From a checkpoint of a small transformer trained on Wikipedia.
Architecture: learned and rotary positions, untied embeddings.
Training: a variant of Muon for these matrices, 127M tokens, 7740 steps.
Each number is 500 + 50 x the weight over its row's rms, rounded and kept within 0 to 999. Layers, rows and columns count from 0. Numbers have three digits each. The size before them is the row's rms in percent of the matrix's.

# up: layer 7 MLP up, 128x64, rms 0.154, rows 94-127, columns 32-63
# down: layer 7 MLP down (transposed), 128x64, rms 0.106, rows 94-127, columns 32-63
# gate: layer 7 MLP gate, 128x64, rms 0.145, rows 95-127, columns 32-63
up94 089:453513480415469511507470524475447518555491565474452518590521490532494517459449505595443509549598
down94 086:450544440490587485500438564433545545394572487587461447428471521399530500450509487590535432502566
gate95 092:556484574451545540487582510470595506481537474594545412499483513524525467537558554527532363481583
up95 098:501530494476567653402506579566478467520570539539514557504492472522481578530431496520522393513436
down95 092:479472444641559430521476576462488487511467521472491597555482539508496560508572433497442478499508
gate96 078:563442397515490516449580493482523412546482536475541489452549411466500547474501455419477535481514
up96 114:513508418448478565479518473552504451514495535561532414485559542471521509522416480417495557432534
down96 129:440495506484457487531488523461489517546449530638550526565453484563461469494487499474534538394542
gate97 095:580514524509535544511525497469504401506490533475478426609549417428473539509475581488460473553634
up97 097:464485344485578517477486584619500460419507466464536428475515582472519441455493407477482497543484
down97 095:536543419441481500599477478441499567414501461436545496465473563584602404497473481479444575534484
gate98 085:627486544464519424513513453524529472467489455417508437512494489479482463496489441449530469598500
up98 121:530492520457506551559489478465490457437379553606489530496438520576403545445541533478422512572478
down98 134:554479539487489528572415493411488435466493502550490505529521598556470458470552467554459487543542
gate99 090:526474577451528499540611532463529464455451552474532464463416479524512482537639497455500474494531
up99 107:489472483527562495516436555518479547474560524474483478596547377488462467410403533494528398498537
down99 114:562413410558523447556445554595581461532575497572535503445439512455535527451536483461435518539582
gate100 107:496419519627533428490458520417512455497517571564493510452503456466481469573500495471483607567473
up100 110:517579500560457476517552475387433516574582441508542473551476535549544565539531532485488397460522
down100 111:453575510471605412461605480487475570560493442460459528588502532495584524543534532510466438429502
gate101 097:534486501506518488440523491462496575504606564580438498557464470513482598439491508539488490483478
up101 095:470423515433562412524458467504470593507499359504353411529579455517519554466505484487457494472502
down101 090:487634579473547583480533486451517452555455565494540516548475464522478480566534495540469513464504
gate102 100:422413508430583390426489487470374499445461556477475466567476554534581522517495497437517545507504
up102 105:460456456479525467495411513495489517415525412536426546502612465544502395495517469525489454467468
down102 109:579532556539551459457496460420459507483386487547457553527529532443472486487424428502433490497469
gate103 098:453503504421454459527552475453507453441500555462493455482455557543447508568470524467439469538493
up103 107:399492492457561478544461487495484440580525515471396481506464617392457430639475535532492506495532
down103 105:447473567553511519526544462497489492495466530493556501497476600458535553494482378458470409466580
gate104 103:493521423573549534471503477339530523552576510563433506579531517478506564500524519444525513528592
up104 108:499397477517478446430532543456441498486480519512417480567581541542423517510549543430444417410467
down104 111:579561473485536530472424524492597478486474533468614547550539473480502538485595421559469538481429
gate105 109:460442458471577465522508561527461494491565501485485482488512478530520427589551377515474476530542
up105 103:552568494523449439438551487594582542451564431536523506524541542534535480520450500525529543529486
down105 098:519497495459412495465546543486554515624439554506492526474488465518510459530514462466429529460515
gate106 097:524558432511595483468423501518541529465538577459575374522445490475505520478493531465469381455457
up106 099:462553545647515544489571518479538451453559544446577543513480470484610508574502508510573521486529
down106 096:445422448443411512447455508546493473541576472464556527368575545483439497545523484574563465558555
gate107 095:513479469448497467474497513460533490585521469471562562464364504546521477557418529436466470511441
up107 091:517526370465460455484539517505488418534518515507489527497488523440496462545466533448424515426450
down107 101:535524582539464514384450528490468488499595484532478455464480480392447531436460589594493485511547
gate108 086:493467510448489431567475415477478520450491619534471515578559524633533497530521496525457379550530
up108 084:595480563615461567513596607560479542492468567550543538464559488570472467446423500483494555491486
down108 084:447557463463515546487441494576497442478460528551504438565456491544506426490570533440448580522397
gate109 101:481465561454354435510569447485447464455431522519469407509499461493547553517547513438452497583522
up109 101:441469527510530543523500442501505452554469445367478521485545520469494408389477437460485404435440
down109 108:530408504499560413480452448520553489593607520381495544422589544459498475441448588424512460578510
gate110 113:508383603498406546515513475565569533461440513494494445502456516565567469591498460486432524579479
up110 104:521412568490448529480510467506513537450514460538523545500472339557464478444502446453514438451520
down110 102:364414456539513505489527539574531524526447462467541538608508382486570540509489530530431489511555
gate111 094:527424416533531457520479515430437468401464501519501469507557488594463439557599485439514491589495
up111 112:555481551436450531538550521538421548491539406561574485526544409498540562399537466481511458492507
down111 116:552475474481487518522535432446554523514447439470634457451566452479526489445535491520558427442492
gate112 101:520546514416489505514487531501606467453528459462611412463520515515546482552457526482438506536596
up112 096:448412475510551452444543575551534553449453481551493580543561481526369582464546523486478439638558
down112 090:474526522526506450460518614532483501383478468574363497494521541435574550449458475536420556473508
gate113 092:610500471472405460469527487459541575429465552540494543421543549476502450522535477495459498433521
up113 095:479494589571472456490499561547440417444503516544579394443483453550580532500502533545571526538434
down113 099:440530510511557544426473526487542548497568425449517455468485518455410416554516458595508397588538
gate114 092:516424483431511465467454548481489483474456490396434445455475495496601521474513475458463497494521
up114 089:556474473530473419451501540569473490507435521519517522541446441481453481569413570499452508532442
down114 083:501470526594492424480503469465492483567439549609526510499498441404554462550477592507497541486464
gate115 093:477443504437540514468503529472569428488534554539595412492501467500572515481513463520504447537543
up115 091:596573458481473487473504456461426466485469520375477539451467519475464507503456527467483541556487
down115 104:494506438481478480549482430419546468447465513435497506468562503513520517401577531545514440525400
gate116 112:434504407455476603573482496484478627469417517455469421557472485485504460504389596442372448516445
up116 101:510480551485550537486529552491477614509528576538520534503452424458445592531524513478475489443527
down116 103:558460466461515468570541517581438481504581448577494444486450557509587502398510485437492614519484
gate117 105:566393422482544524483592449501471517530442445526496393453608552584574559589465477453518494478451
up117 107:406505490492467462581474528474415523477481477451481541490567559534477390479524416468475526490548
down117 114:503473430477416416607469536526575522493458527483501536464478516526430431505540344479486533553498
gate118 105:543458508379461459562500511527479547505543582458510438544500438501510455520498567463529426533494
up118 118:490444536517432484476528535487519525498485515475521576462555586531439499517570567514631504622534
down118 110:511503448452519412590504495549440495478526500471534482522446505524571467441486523408483476575460
gate119 099:510569450482479576419523419452511470549491449601440459462528444493435484518533463429493448507522
up119 106:540480474432416603499508518391426438465527529531516491521495538466472573542634528510582397483416
down119 107:495478486395525619504547459529433538511578479469422512434533508548548450505528488501537473493473
gate120 101:505534417518423445450596510513588487430425526509399509530398426416457570447553455502531511549519
up120 096:431445559483585565479529570499492532511429473568431564493576457498580590482480476511488499542486
down120 091:602500463588505487564535501503477402456492496473499505447443450509419510462515590572510494497471
gate121 113:478479575436515402457544379513574508450509496550509504546497475589494470577478463535483489462441
up121 105:561483458399432503466488420428566508510459479478539443509430437571513523549520539528414516444539
down121 105:429491552618517459489508489535596568420473475500477511470513523515494537486519476464485506486401
gate122 097:531514439507540536494508470470476544475495578533447508596516552457534543556565575463358485526517
up122 115:505516473410566479459552509447474558507489346553475558504542475458527537456386474497539500523514
down122 115:484473456468510545501546500469493478519428467537486470471530418367505502574476431570513493592387
gate123 108:566455565526519536513442432487443528499501483514457445462472553500522520523485432440399579514534
up123 101:442542560578561479420499518514466432467592415577592415492575430559567525439491555554463485513447
down123 098:551419521507551462598497476529465487504594413600516416505457590519454579457489506405583544538532
gate124 102:546512524565556533438500462445529446485492612584441436447470573457494506486551434491463503529563
up124 117:413480538462460508475486569520528473458596475588391545496530528562497573385502512496443512510584
down124 111:529481461443474566615397462443467470539552544479365473490502478503382518404515524505435529469462
gate125 104:509469562478543422487531434463543529505409544474504457492487458557468504551521500481430536521548
up125 109:503470495496540473489513453582489451516440452491471473514461420524459540507428473457497488545475
down125 098:500475560447494498426486410377459533567529536468502572517509427538412516507556488483509459443534
gate126 103:533568527496475446545487485475482470439562548477582444538392341471500525488528527439422599447542
up126 094:506511694593526565510452530515469582474432449527453567511593490519536525445421551524509441517416
down126 089:525451497508541597525604469475521566469524425467593392465498492560507396495474536531506446487548
gate127 105:500539495496546534519583496506471523441478561573474476493466480470584637485531527424505480555555
up127 108:470481543531537619478455553558555436480519519439511455542497452513491436439373520418520417532475
down127 115:497467557538500479485371359582499522537482516529485445396509525516505458480506500496543508511634